{"norm": "layernorm", "positions": "learned", "qk_norm": false, "tie_embeddings": false, "init": "normal", "lr": 0.00178, "lr_mult_qkv": 0.7, "beta2": 0.98, "warmup_steps": 200, "final_lr_fraction": 0.03, "doc_mask": false, "dataset": "wikipedia_en"}
Each number is 128 + 32 x the weight over the matrix's rms, rounded and kept within 0 to 255. Layers, rows and columns count from 0.

# layer 3 attention output (transposed), 448x224, rms 0.0528, rows 164-191, columns 112-223
[[150 119 110 121 162 149 156 133 146 113 132 104 170 178 121 125 146 164 149 129 124 170 133 127 126 168 134 108 112 177  80 159 125 128 119 160 148  80 133  63 145 121 121 190 153 120  78 154 125 163 167 131 107  97 110 121 118 124 108 118 130 111 166 121 129 127 126 192  94 148 164 149 102 125 145  87 171 113 153  76 157 109 177  90 158 105 186 188 145  85 105 178 120  86  33 111 144 111 127 155 124 124 146 122 164 122 101 174 171 104 120 120]
 [134  84 151 134 126  80 109 118 143 136  85 156  72 121 126  80 120 128  99  85 126 170 150 138 135 146 161 170 173 149 118 118 177 128 173 144  94 141 116 123 142 152 112  76 105 155 125 135  91 152 120 154 102  87 117 155 165 136  81 110 144 140 103  85 133 135 152 111  66 139 184 119 138 188 119 127 134 119 166 108 155 182 107 131  95 101 147 140 151  80 130 160 142 111 139 153 130 151  98 180 130 137 177 128 178 127 159  48  97 207 185 169]
 [ 94  98  79 189 127 127  84 137  98 107 173 139 143 132 178 131 180 107 159 121  97 109 154 131 123  97 120  94 118 109 104 123 150 112 143 173 110 132 154 156  85 127 132 117 131 116 131 152 142 140 127 139 152 121 124  99 131 117 145 108 147 215 122 126 129 111 126 138 118 118 152 138  87 187  88 140 160  98  85 135 109 195 175 199 116 115 193  86  75 160 165  99 151  88 123 103 193 174 116 110 156  98 175 118 184 114 168 173 119 122 140  80]
 [121 139  98 139 109 167 109 172  93 157 109 178 127 113 136 115 139  91 124 111 100 127 102 143  95 139 173 166 129 104 137 126  81 134 134 131 154 101 149 122 134 124 161  86 128  58 104 189 163 167 124 165 144 138 199 154  63  71 154 123 198 153  95 124 134 105 147 138 200 167  92 126 153 119 141 160 158  69 134 137 145  90 152 106  98 220  80  88 144 181 159 109  91 111 194 183 105 151 117 149 154 178  90 128  68 102  92 116  97 152  83 134]
 [136 128 113 132 127 146 172 143 104 131 129 145 165 153 120 137 126 130  99 127 103 141 126 117  95 134 177 148  88  87 126 184 130  73 138 125  81  85 104  96 156 150 137 151 160  88  85 123 176 160 155 159  99 129 104 115 136 178 200 128 111 126 145 172 120 134 124 150 117 134 118 151 137 175 108 110 110 130  97 107 135 133 166 140  68  99 137 187 146 158 168 143 126 115 177 130 150 147  88 158 146 138 141 136 132 129  77 139 105 142  70  93]
 [138 109 151 100  89 142 104 136  87 133 152 173 199 141 117 146 191 120  91 110 184 147 145 159 105 164 164 159 136 162  94  78 107  79 139 158 165  79 157  72 124  70 156 141 128 171 104 124 160  93  97 121 112 109 106 150 158 139 156 183 109 159 126 117 117 103 116 190  97 122 130  66 122 109  84 154 122 160 131 117 138 158 136 108  68 127 143 113 129 115  80 168 136 143  87 146  82 146 124 156 156 108 180  97 172 135 105 155 196 163 170 170]
 [ 73 194  80 127 175 150 132 145 119 122 104 112  89  94 151 152 163 127 149 115 115 125 133 157 106 174 108 161 176 123 120 117 136 104 144 135 153 140 128 120 114 134 150 149 147 157  86 133 130 113 134 137 149 141 141 109 128  84 155  93 176 119 171 173  76 177  66 140 136 119 124 227 129 139 117 130  95 123 109 136  76 124 171  85 178 155  95 139 123 165 135 121 139 136  87 115 140 140 198 119 110 177 112 108 146 102 134  90 120 143  71 100]
 [151 173 109 100 131 145 122 149 131 122 138 126 136 142  99 138 120 172 144 150 146 125 125  68 105 115  73  94 114 147 115  85 101 192 153 152 101 100 135 137 136  93 131 175 119 150 167 143 106 151  84 157 151 126 159  94 149 160 113 115 119 151 134 152 163 102 138 100 114  94 113 163 135  61 113 143 140 134 121 193 144 165 118 158 124 137 119 114 133 176 127 120 173 130  93  86 115 117  81  58 160  46 114 151 171 182 139 132 140  87 146 134]
 [ 40 145 135 136  91 116  85 155 152  99 178  93 205 165 150 158 133 178  81  98 171 172 108  84  87  99  87  61  33 170 154 126 152 144 135 117  99 104 107 165 103 117 129 160 170 137 106  86 202 179 126 123 160 186 116 117 126 185 171 164 122  78  87 181 144 142 134 162 167 141 217 121 120 137 146 143  95 140 112 133  84 150 132 173 131  98 152 135 133 180  76  93 139 110 132 115 170 191 146  80 111  89 133 122 191 154 137 174 152 116 112 116]
 [173 183 131  53 130 117 150 126 113 164 166 107  65 118  95  89  92 192 127 106 169 144 104  95 114 115  96 159 129 156 146  74 150  92 199  82 168 133 103 169 112  84 116 173 102 126  67 157 139 151  98 158 119 158 196 190 152 111 126 183 119 123 131  94 168  78 125 101 114 104 122  80 150  80 156 165 160 106 173 142 149  43  80  88 128 112 137 134 173  42  60 168 127 159 141 166 116 104  86 128 131 138 181 137  65 113 149 114 185 103 123 112]
 [152 137 129  28 139 140 145 135 152 182 210 107  91 170 108 189 147 109 126 170 153 110 207 182 178 114 118  69 175  57 156 136 133 142 131 109  93 101 127  54 161 174 113 147 143 144  99  99 144 146  70 135  68  78 128 157 133 118  88 128 163 138 153  93 100 111 143 109  98  98 154 200  64 103  80 159 115 106 147  72 122 164 106  85 137 179 133 128 133 111 158 102  98  71 110  54 163  95 156 215  93 118 138 169 133 173 134 190  83 135  86 105]
 [ 94 133 103 159 130 102  75 148 192 112  41 154  81 143  85 105 124  99 134 143 146  93 141 109 171 152 120 117 143  94 149 114 124  94 109 138 115  73 191 121 111 150 118  98 110  89 138 104 123 118 109  96 137 114 149 126  81 114 146  93 150 120 162 147 128 119 124  63  89 127 138  86 121 106 111 138 102  86  99 121 119 160 146 165  89 193 235 170  72 142 165  89 147  93 141 135 124 147 119 113 165  89  85 138 159 102 133 130 166 120 102 149]
 [ 20  76 147 133 115  93 140 111 127 111  90 152 184 134 158 159 129  82  54 121 106 115 185 146 115 146 152  64 153 142 126 117 158 138 146 142 178 102 119 135 120 136 148 188  90 101 110 110 136 150 145 137 148 136  75 157  90  96 110 140 117 141 111 127 117  87 115 133 167 129 155 160 102 132  43 108 127 175 178 108 125 179 159 100  87 131 170 149  76 147 119 106 147 114 135 113 125 126 110 125 184  92 103 126 208 157 148  74 124 148 153 153]
 [108 104 137 169 170 142 124 124 141 139 130  96 128 182 114 117  81 130  89 129 129 151 166 172 155 110 125  78 112 148 164 129 154 148 137 187 175 137 145 113 133 139  56  66 140 152 156 173 114 109 140 110 130 136 128  72 145 151  72 135 116 159  67 171 174 144 154 177 104 133  97 116 106 148 159  80 176 163 129 144 132 114 157 139 125  86 121 104 144 151 100 105 139 202  76 162 121 130  84 130 163 134 115 159 152 103 139 129 131 114 146  83]
 [164 155 132  70 121 107 148  81 105 156 145 154 105 163  65 135 149 113 106  91 109 122 134  93 114 131 114 108 111 173 154  86 149 136 121 145 100 175 136 141 149 124 159  94 131 159  90 124 101 121 139 108 115 135 130  66 192 113 151  86  91 157  84 137 137 129 122  98 112 116 151 126 138 141  83 106  97 196 143 117 154 155 157 177 121 140 152 132 114 133 150  91 117 130 103 154 154  85 126  93 105 150 138 162 172 181 124 152  86  94 111  94]
 [ 91 122  98 168 152  95 107 130  85 118 104 124 150 130  65 131 142 140 136 183 134 168 124 139 115 117 130  96 120 145 123 139 169 126  76 133 156 139 110 152 135 135  80 154 103 186 102  97 128 112  86  98 172 184 177 162  99 123 101 112  88  78 123 162 122 103 181 126  87 168 153  99 155  66 127  98 121 150  74 102 191 159 101 100 121 105 129 119 132 167 137 137 125 104 135 154 135  99 133 135  73 113  89  75 142 109 122  84 118  82  78 132]
 [109 117 140 168 124 168  94 139 116 107 147  74 163 168  86 106 160 153  94  88 148 165 200  96 110 125 131  96 113 149 111 110 124 155  97 125 173 165 215 146  97 140 126 133 181 136 159 159 149  37  87 152 158 173 138 115 144 182 145 123 136 124 111  95 135 121 165 142 186 111 135 104 118  91 157  90 124 160  88  87 114  90 123 118 120 143 144 119 136 188 147 144 123  78 140 153 121 159  74 134 166 124 130 152 155 159 169 152 184 144 115 122]
 [ 88  97  91 130 126 130 124 122 143 133 122 137 130 160 140 114 140 134 116 117 125 158 131 149 104 157 117 108 108  57 179 177 103 122 139 115  99 132 110 137 141  94  98 120 161  88 166  99 122 138 157  94  84  51  96 151 133 104 163 128 108 142  71 125 129 170 103 129 109 182 168 108 124 136 149 142 153 138  97 127 139  89 106 156 120 155 134  59  85 101 152  98 124 128 149 127 151 186 136  88 151 153 132 173 130  98 120 116  93 121 145 142]
 [122 108 137 167  68 148 115 104 159 124 132 160 109  86 107 168 141  86 124 151 162  60 116 204 136 153 111 185 130 123 164 120 171 101 169 137 139  63 129 130 174 103  85 115 116 106  89 131 115 181 116 103  87 115  95 152  94  82 153 144 110 123 122 182 159  77  72 101 140 124  91 141  97 163 106  95 147 102 106 119 119  84 109 122 154 111 109 131 123  92  99  56 166 124  90 139 110 126 149 105 121 144 122 165  91 130 146 182 142 144 146 108]
 [158 146 137 129 149 115 166 133 139 143 120 105  91 102 138 158 128 117 164 161 129 122 160 174 150 118 147 129 119 139 173 130 153 115 138 131 120  88 153 119 137 112 102  66  93 147 164 135 130 153 144 148  87 167 133 136 134  98 104 176 124 132 176 144 143 127 125 149 144 155 110 130 124 108 105 150 172  74 170 120 132 119 101 133 180 160 147 109 112  52 127 123 191  98 111 130 172  62 129 117 150 103  90 133 207  99  87 116 117 129 127 129]
 [ 89 156 130 133  99 139 115 150 163 127 149 121 100  71 130 102 166 138 137  90 126 139 148  98 122 109 101 144 128  72 108 146 111 122  59  78  92  73 112 135 139 123  92 136 104 136 146 126 110 114 136 121 167 147 163  97 134 111 100  70 222  95 142 120  91 142 156 143 106 160 129 127  98 163 182 162  90  92 120 145 150 130 105 122  94 171  67  97 147 116  93 111  91 120 118 176 165 119 119 144 119 152 159  99 124  95 103  90  96 150 163 108]
 [129  53 119 137 144 143 150 175 142  96 129 115 130 152 161 102 179 116  67 130  96 143 151 130 125 109 141 139 153 145 152 166 148 123  85 130 155  75 181 106  76  82 105 105 135 114 107 157 118 187 133 113 117 120  86 114 125 104 122 144  89 169 194  47 135 106 124 192 134 133 184 162 103 172 152 135 176 103 119  89  83 109 204 113 117  96 125 116 150  95 127  86 170 198  95 171 146 168 157 181 175 108 173 130 116 128 155 101 114 162 160 105]
 [205 104 134  96  74 183 131 162 173 124 177 110 155 119 137 129 116  76 110 158 157 103 173 113 134 138  67 165 139 134 147  56  96 130  88 114 102 126 136 139 164 124 162 152  75 160 110 150 106  99 163 115  84 133 124 103 146 108 205 161 104  97 137  80  87  53  68 140 154 104 162 141  76 181 138 163 116 151 139 131 138 136 119  92 137 122 103 165 151 203  98 112 133 111  88 121 131  78 135 126 109 146  55 195 136 137  88 206 139 122 117 148]
 [ 92 168 109 111 159 145 108 120 127 101 116 120 170 146  57 182 129 102 162 135 113 152 137 161 141  95 142  91 119 188 123  99 190  98  90 112 170 189 155 148  88 109 127 119  95 115  89 128 173 143 144 112 168 179 108 137 123 209 142 153 134 136 156 136 129 146 182 117 119 120 195 190 131  64 127 117  78 116 159 126 135 136 182  90 168 141 172 140 119 112 129 139 133 101 103 158 181 141 161 160 147 172  95 121 158 159 170 109 153 113  82 114]
 [ 93 115 164 102  36 147 152 141 153 165 143 136 174 162 138 147 114  95 151  55  66 139 115 119 124 147 136  96  87 169  95 117 187 120 119  81 135 170 124 111 123 125  89 150 178 140 119 113 118  89 112  86 135 122 174 153 127 148 144 116 186 161 106 114 102 153  70 187 129 140  86 122 180 110 149 149 163 167 136 140 150 141 146  81  88 128 144 132 123 139 123 130 147 102 125 162 152 134 137 147 150 138 112  98 117 132 114 139 148  89 130 175]
 [ 61 149 146 157 165 149 148 103 184 101 117 113 113 153  87 105 157 108 110 121 157 120 155 174 197 112 193 102 176 164 112 150 143  94 121 139 153 120 123 138 135 128  90 152 135 116 130 132  97  87 148 104  94 165  81 125 118 166 153 141 118 169 158 129 120 137  90 138 124 189 101 128 109 153 154 108 128  99 138 150 120 156 158 122 100  82 219 109  65  89 119 151 135 128 142 167 181 109 109 138 131  79 131 133 198 132 159 139 123 146 141 136]
 [163 146  94 135 106  99 135 101 132 151 132  71 108 123 138 111 116 115 127 123  79 161 112 127 155 102 114 158 163 140  83 116 131 143  84 147 127 101  80 167  60 132 114 149  48 144 168  85 100 117 102  75 144 139 114 138 113 127 118  98 133 109 125 172 169 177 101 128 143 156 103 167 167 109  79 174 130 113 163 169  98 148  93 126 119 133 128 101 145 102 125 134 145 140 125 165 124  92 116 121  81 117 116 114 138  96 117 128 111 151 123 177]
 [113 161  99 181 174 131 150 102 117 126 169  94 124 136 130 120 138 137 151 105 158 111 101 106  88 129 141 120 122 170 149  81 112 133 146 170  94 117 145 159 118 118 120 134 142 194 102 126 132 179 162 196 136 149 115 131  86 151 117  98 162 114 132 172 107 119 125  91 125 156 118 111 131 123 108 182 121 125 147 115 167  99  90 129 143 166 121 132  96 123 130 148 120 121 143 156 112 147 130 118 118 184 149 150 151  73 134 110 118 137 123 167]]
# layer 3 attention value, 448x224, rms 0.0422, rows 165-191, columns 112-223
[[108  69  82 120 169 126  85 170 129 106 125 127 177 176  94 160 135 120 153 130 101  89 130  92 129 124 126  70 135  75 126 128  91 122  90 138 139 107 139 117  78 122 179 154 115 144  93 117 102 109 101  46 154 153 125 115 161  54 148 179 133 153 131 136 159 117  91 153 149 122  96 145 106 163  75 106 177 145 104 126 146  35 143 122 170 124 154 158 133 194 139 134 120 105  77 144 127 136 151  71  98 144  94 145  70 155 151 144 134 116  97 105]
 [154 145 203 168 108  67 188 142 153 128 103 153 122 195 127 129 112 159 177 133 121  97 130 117 144 165 135 145  98 143 143 115  47 103 100 113 124 161 109 153 142 168 138 115  91 100  87 122 111 106 155  93 119 110 160  96 165 119  93  98 120 112 134 121 119 171 145  99 114 137 129 121  95 132 145 108 102 167 143 139 141 115 137  89 183  93 165 120 119 101 114 159 109 126 103 111 148 101 137 112 141 198 136 132 150 153 136 135 154  98 149 178]
 [187 116  93 110 159 114 120 131 157 100 138 102 138 167 131 188 156 122 144 130 127 249 117 125 162  97 106 113 146 125 165 124 136 116 109 114 203 111 101 169 140 111 134 108 104 139 128  96 123  98  98 128 120 116 102 136 168 147 153 126 108 108 205 154 135 192 123 113 122 139 103 101  85 138 115 105 102 163 136 133 128 150 122 181  93  52 159 104 125  98  66 175 187 154 143 121 159  62  75 103 156 106 145  88 154 107 109  58 148 136 162 164]
 [132 120 107 123 173  68 140 158 155  70  97 142 122  97  97 113 128 135 113 167 149 184 132 100 133 147  79 151  51 112 155 116 122 176 137  96 164 187  83 139 194 156 112 106  46 184 147 129 163 149  85  91 159 110 168  97  67 107  77 125 130 154 140 143 151 149 109 114  76 148 120 182 131 120 129 121  99 115 177 136 106 144 108 193 191 157 163  83 100 151  90 161 131 105 140 127 149 129 166 139 181  84 117 185 111 124 107 174 153 125  84 169]
 [155 131  85 169 112 171 121 111 150  85 143 139  93 188 119 135  99 101 136 155 133 136 109 121 138 147 150 127 130 121 122 125  96 172 132 160 100  86 119 170 167 185 145 147 114 101 143 149 119 181 171 104 142 132 151 142  50 111 125 117 150 135 166 135 122 152 163 131 143 169 165 212 134 141 169 174 189 125 127  94 138 100  99  91 171 117 110  83 121 145 158 129  91 137 152 107 109 118 131 119 117  93 151 122 111 138  85 140 126 107 119  73]
 [172 127  98 175 130 125 161  89 125  76  99  86 147 133 106 113 128  83 161 111 108 136 117  65 122  91  95 207 124 151  98 175 143  85 113 188 139 117 141 132 116 167  76 168 140 117 161 138 120  95 145 104  91 102 170 144 123 102 104 127 126  87  71 105 134  91 176 122  93 161 175  85 162 132 108  94 130 130 164 140 174 139 145 124 127 115 140  81 113 141 137 116 107  96 148 156 153  79 114 111  47 107 140 167 167 166 103  96 161 171 126 157]
 [140 124 141 177  77 152 168 148  75 144 117 146 107 136 136 106 131 119 121  81 139 104 112 170 130 142 116 103 127 156 172 108 135  75 167 127 131 131 150 164 153 131  98 108 173 132 120 104 146 158 137 156 148 175 126 123 145 141 122 107 120 128 143 138  77 141 188 109 165 111 172 108 112 156 127 170 187  89 119  71  84 172 141 102  62 123 113 100 128 130 145 150  65 214 143 142 139  94 163 148 145 194 126 102 223 134 136 151  92 136 169 149]
 [155 160 121 110 102 113 149 102 162 201 147 125 103  68 167  97 148  90 140 152 157 114 116 183 124 181  93 129 166 140 123 127 146 122 124 109 186 139 133 178 135 169 124 120 111 104 183 146 126 153 164 167 122 121 118  86  68 104  75 115 109 111 194 140 111 117 177 137  90 109 101  67 154  95  82 140  60 151 162 126 177 124 118 129 175 152 116 116 123  85 199 184 116 137 142  90  98 112 133 152 141 176  91 134 109 117 131 154 127 160 126 124]
 [153 115 100 196 104 137 113 137 155  87 153 100 140  98 122 105 164 120 164 112 139  69 167 116 106  73  99 111 126  84 146 168 109 134  99 151 170  86 146  75 127 135 120 101 116 167  84  93 138 109  99 145 129 149  82  88 145  83 148 157  76 107 156 193 135 144 125 147 154  96 171 161 128 138 110 140 136  90 129 151 171 129 161 138  71 102 115 104 140 177 105 134 128  77 173 163 100 172 173 148  84 151  98  46 153 114 129 128 117 144 133  92]
 [110 131 117 147  91 104 131  83  76  94  93 108 145 134 123 158 176 176 155 102  47 115  86  91 137 130 181 175 191 130 102 143  96  94 151 158 151 144 151 160 123 155 126 153 116 146 163  88  90  87 125  92 141 147 130 186 118 159 101  25 107 154 145 184 125 162 125 178 111 143 178  83 127 128  72  47 140 142  97 165 189 125 110 162  94 102  59  73 106  97 144 116 140 138 136 153 139 144 155 106 119 146  67 166  99 137 113 113 162 125 197 174]
 [153  64 172 124 139  93 233 102  79 140 229 170 173  76 116 180 132 176  81 159 149 152 116 141 140  86  78 136  99 109  75 156  86 144 145 142 195 158 105 132 131 134 113 152 116 168  96 132 142 202 151 108  95  91 101 142 140 145 177 113 135 118  94 144  93 167 143 123 122 123 126 106 123 143 129 147 154 163  98 128 126 141 102 134 171 112 110  93 121 163 126 177 121 202  95  99 110 169 133 176  60  86 111 149 124 125  97 150  69 128 120 107]
 [176 141 137 139 167 116 134 121 152 160 163 107  77 158 132 124 174 175 127 178 172 146  65 167 143 141 144 162  92 128 138 131  98  69 125 130  89 148 175 172 148 152 117  97 131  91 136 142  97  98 169 109  81 129 148  74  81 153 178  77 111 159 132 123 134 158 135 149 144 163 161 154 143 180 192 117  85 129 101 174 133 122 115  99 174 139 143 144 152 111 105 167 120 105 114 178 148 144  98  52 143 157 147 103 100 143  75 134 123 142  73 124]
 [123 158 143 144 139 104 162 156 142 148  84  84 105 144 114 117 123 154 123 121 135 127 108 162 103 125 150 170 102 181  96 126 166  94 109 160  72 110 112 129 120  39 194 140 149 148  86 142 124 104 122 124 153 157 135 146 101 119 148 142 133 104 121 105  70 143 129 158 129 137 103 124 152 136 180 116 134 117  95 157  89 182 116  92 146 150 147 162 113 123 123  81 137  76  95 143 166 148 131 103 102 162 128 120 149 140 140 118  94 143 118 121]
 [142 149 114 174 125 109 106 132 165 122 139  83 112  79 117 118 121 188 120 160 111 113 152 160 148 105 148 109 166 161 126 125 106 132 109 147 155  75 124 141 112 154 123 131  46 150 105 139 135  91 107 136 156  98 113 111  81  99 150 135 126 115 177 119  92 129 142 145 171 157 178  92 161 128 182  99 134  49  74 109 152 158 167 143 134 107 117 128 111 130 145 116 142 101 117 110 113 124  97 108  91 115 162 115 131 112 124 110 139  87 140 165]
 [123 140 135 129 152 134 142 116 141 109 139 136 126  84 161 101  75 105 103  73 182  57 151 172 170 113 146 142 138  99 124 119 165 156 107  86  75 102  77 139 172 124 178 124 168  71 152 117  96 200 159 126 128 134 138  45 120 161 147  99 169 121 130 107 106 107  94 111 151 128  71 202 121 119 122 132 102 145 108 111 102 105 148 138 153 138 156 145 113 120 128  88 135 155 129  74 116 126 100 121 165 170 166 145 120 136 128 143 174 106 128  82]
 [144 130 138 131 168  76 136 115  88 202 150 116  87 142 187 198  94 111 138 179 109  90 116 163 136 121 152  78  86 156 147 118 132 103 107 131 111  81  48 138 122 114 119 134 103  88  92 106 121 205 124 106 126  54 101 139 134 162 103 143 158 144 101 178 153 130 137 130 101 141 178 145 153 157 143 128 123 151 105 127 139 153 107 136 178 130  80 138 105  99 154 175 125 131 147 162 135  91 187 184  92 142 154  79 141  99  94 108 124 125 138 120]
 [106 136 144 137 130 101 113 118 129 114 146 119 119 148 109 158 138 136 132 115 132 191 119  61 115 146 117 130 166 137  86  80 132 115 127 109 131 142 144 155 138 124 138 140  71 200 129 169 156 106 127 106 123 128 108  58 139 148 101 131 203 151 161 149 129 111 184 104 124 152  97 100 161 130  83 136 120 143 182 145 123 163 125 120 141 125 164 141 143 110 137 150 109 133  71 110 108 104  95 117 109  92 121 145 116 161 140 152 103 152 118 163]
 [100 236  97 161 127 153 142 106 127  93 182 133 123 138 157  72 175 147 168  99  78 209  79 121 105  94 170 129 114 111 123 107 147 122  74 173 128 126 169 178  82 134 190 156 118 108 179 155 144 140 115 130 130 116 156 106 128 121 132 111 100 111 169 116  94 160 131 125 114 167 148 110 145 115 123 138 162 140 134 121 137 139 132 116  88 135 138  96 120  96 152 147 134 134 193  90 132 164 107 126 144 123 140  94  99 127 103 134  81 128 109 121]
 [161 147 158 132 120 101 155 103 108 112 158 135 160 157  91  79 161 116 138  93 134 199 147 106 140 127  99 132 117 170 127 101  86 116  61 149 120 126 138 144  79 113  96 132 168 106 103 153  79  91  99 110 147 127 117 157 156 150 147 125 130 120 107 133 112 137  98 145 130 120 137 131 104 117 154 144 123 152  96 125 141 137 166 109 108 104 178 177 139 162  81 156 117  90 112  94 108 180 145 115  70 146 119 138  79 172 129 177 108 127 187 107]
 [214 136 117 137 137 137 110 121 154 118  78  75 189 154 119 115 102 114 145 164 154 147 127  94 133  80 171 139 186 165 106 154 123 126 125 165 172 126 186 127 120  84  95  85 164  98 123 112 117 138 148 164  79  86  81 135 127 132 151 171  85 131 132 119 129 147 123 140 139 117 115 112  98  87 115 118 193 170 131 116 125  38 124 171 143 113 131 137 142 154 169 129 159 153  67 107 113 148 197 117 139  93 134  79 103 113 170 162 146 151 114 122]
 [156 155 110 145 163 110 119 136 117 141 128 147 126 150 142 158 110 131 170 122 113 137 137 104 112 149 128 124 108 151 118  79  71 123 134 184 119 232 103  85 143 109 173 103  97 154  89 128 141 103 112  85 179 164 176 123 145  86  75 135 115 141 111 169 129 150 137  92  41 162 111  86 158 122 136 115  95 148 186 155 140 162 128 151 145 123 121 119 158 134 136 148 101  57 121 117  73 137 108  73  89 146  99 183 127 130  96 156  61 102  95 160]
 [126 170  98 120 140 120 135 138  88 118  81 155  67 150 115  93 162 183 135 135  73 108 114 115 119 125 178 128 162 134  60  73 166 126 170 177 134 149  79 105  98 110  87 127  97 106 178 175  93 102 118 132 153  80 114 138 100 114 124 112 167 162 105 122 120 173 128 157 126 140 131 153 126 136 151 191 185 161 201 134  81 130  92 148  81 102 171 124  90  78 119 136  66 177 126 127 105  98  95 108 124  99 154 144 116 139 165 101 104 130 146 126]
 [168 145 153 147 108 136 106 105 152 144 157 173  69 127 167  80 110 116 108 162 112  92  90 156 103 174 101 122 115 158 113  96  96 164 160 132 155 101 120 110 121 147 198 150 164 139 143 149 102 146 134  90  96 123 159 159 161  99 125 139 138  47  94 104 140  66 109 130 155 147  68  92 160  86 129 148 129  78  94 149 152 178 126 126 117 156 145 150  98 127 153 179 143 151 179 103  74 134  65 142 126 151 136 119  78  94 109  71  98 103 171 140]
 [154 184 100 140 156 116 122 130 117 139  72  86 121 120 112  90 118 113 164 140 191  99  89 142 162  92 108 142 138 136 133 133 100 112  81 162 161  67 106 163 151 148  78 112 103 105 153 163  91 111 125 103 124 132 165 134 111  76 127 146 117 132  93 128 130  68 138 117 159  86 142 164 140  85 130 171  88 110 106 153 103 108 137 149 175 162 140 116 132 156 137  98 128 156 108 170  56 104 119  71 140 111 161 148 110 134 149 121 140 142 152 157]
 [137 127 181 131 120  65 158 117  89 144 143 166  75 144 105 147  82 204 120 198  83 107 146  96  99 134  91 147  86 102 137  89  91 123 175 124  67 123 149 131 164 142 145 115 125 110 119 151 107 113 117 111  96  95 168 212 140 145 133  99 181  98  62 128  85 113 164 142 115 112 103 135 196 104 103 137 125 160 169 186 121 166 116 112 168 176  98 143  95 140 141  91 138 179 115 109 144 135 118 104 139 116  78 123  57 115 125  97  90  93 111 126]
 [106 123 105 144 161 133 108 116  83  90 107 141 117 144  81  82 138  77  98 133 112 115 159 141 173 121 135 141 118 110 113 113 127 116 138 108 101 135 132 158 154 150 132  98 186 128  80 132 132  87 155 133 139  92 132 141 162 121 158 125 115 101 111  14 118 117 148  90 110 111 129 134 100 155 176  71 154  79 100 101 152  79 161 111 169 112 139 158 104 125 122 155  75 145  99 144 113 141 151 116 131 157 177 139 173 105 123 146 146 152 153  93]
 [133  82  92 156  94 133 147 106 167 115 159 125 134 121 129 119 122 127 114 107 183 136  66 120 111 146  82 120 116 143 112 120 135  81 110 117 149 160 130  95 107  98 129 119 126 107 140 143 150 108 149 100 141 103 121 129 182 150 153 157  98 130 162  80 165 143 132 143 138 148 136 120 123 130 113 111 139 170 104 158 122 107 104  92 106 135 143 145 147  74  99 123 129 143 117 154 148  98 137 149 128  84 121  98 116 157 115 124  95 162 188 100]]
# layer 3 attention query, 448x224, rms 0.0568, rows 192-195, columns 112-223
[[150 104 101 117 105 135 142 148  87 125  85 131 124 140 124 148 184 179 118 174 114 116  53  96 185 182 130  22  47 108  93  99 125  97 149 177 171 177 149 168 112 103 129  79 151 133 127 143 164 111  84  97 115 167 123  51  70  99 177 188 128 124 118 122 139 130  56  40 119 176  88 130 124 139 137 157 120 113  65 156 116  95 114 144  52 176 145 141 148  91  63 131 167 104  68 186 114 113 168 116 153 112 101 136  66 159 137 162  98 172 152  83]
 [149  68 125 151 181 145 131 153 119 104 125  90 162 144 158 116 124 157 113 117  63 120 167 128 147 123  99 119  97 155 106 129  60 169 101 196 140 139 153  62 114 128 158 117 142 119 113 114 103 170 151 114 147 108 119 146 109 144 162 135 117 162 104 115 114 159 119 131 130 206 114  80 116 108 119  96  81 142 127 107  82 104  97 151 146 120 145 138 206 175 154 128 117 110 120 121 152 148 113 146 181  76  81 137 132 178 147 151 132 124  97 173]
 [123 162 169 108 132 170 140  92  98 126 164 128 112 134 113 132 153 137 162 107 108 146 139  86 134 131 148 134 136 109 172 146 100 182 101 114 116 123 156 126 147 109 147 115 138 139  83 117 171 120 107 139 123  94 131 171 120  84  97  93 145 117 119 163 138 128 118 194 129 106 171 140 134 156 118 122 144  88 146 156 118 147 165 126  92 101  98 148 152 158 136 189  99 169 107  71 150 170 121 144  63  90  83  61 110 182 109 106 142 158 143 105]
 [ 80 115 124 135 157 142  93 150 149 109 126 189 171 168 126 170 114 158 112 105 147 130 183  77  93 100 168 148 147 138 176 112 134  70 125 148 102 111 109 121  90 114 123 152 128 178 157 159 135 152 163 176 144 108 132 101 152 108  95 144  61 139 120 160 106 137  99 131 134 110  90 107 112  81 117 103  99  89 111 149 107 145 135 156 120  88 107  85 114 138 118 115 142  90 125 133 158 121  63 181 103 155 106 137 152 115 150 167 101  92 153 112]]
# layer 3 attention key, 448x224, rms 0.0575, rows 192-194, columns 112-223
[[133  83 141 117 109 150  74 139 142 145 124 165 125 111 123 119 130 101 103 174 158 127 147 114 104 119 146 129  66 190 148 129 159 123 120  59 188 159 152 115 117 121 152 129 108 111 106  79 117  88 140  88 116 123  81 111  89 135 115  83 157 121 127 105 141 166  83 187 183 133 162  73 101  91 144 206 114 176 114 124 169 158 101 115  90 148 139 131  77 120 160 133 117  90 133 107 168 130 123 141 183 153 205  83 153 201 161 123 119 163 155 109]
 [141 129 119 165 189 139 149 117 116 115 183 130 158 200 107 137 114 176 117 117 173 175 144  88 125 145 162 117 137 142 144  52  69 101 126 119 140 117 119 161 187 154  56 113 116 104 116 148 141 136 160 113 114 113 184 123 134 142 184 119 165 122  74 113 148  65 110 134 108 131 138 140 147 153 127 153  70 125 152 107 165 110 100 125 140 123 200 115 104 107 115 118  92 132 120  84 130 145 132 123 140 152 143 139 107 137 135 144 178 155 111  89]
 [141 178 115 138 138  62 145  66 120 161  92 129 108 185 168 124 137 127  79 193 116 134 111 108  86 137 120 149 179 121  94 153 131 137 133 108 109 163 132  72 153 162 139  72 137 131 100 163  90 133 123 142 150 123 167 131 146 106  91 169 143 102 144 125 112  63 156 146 145 158 140 105 180 163  72 131 135 101  99  83 124 120 123 130  78 119 129  94 126 173  87 140 123 146 128 137 126 107 106 159 126 108 128 107 124 146 124 100 116 139 106 103]]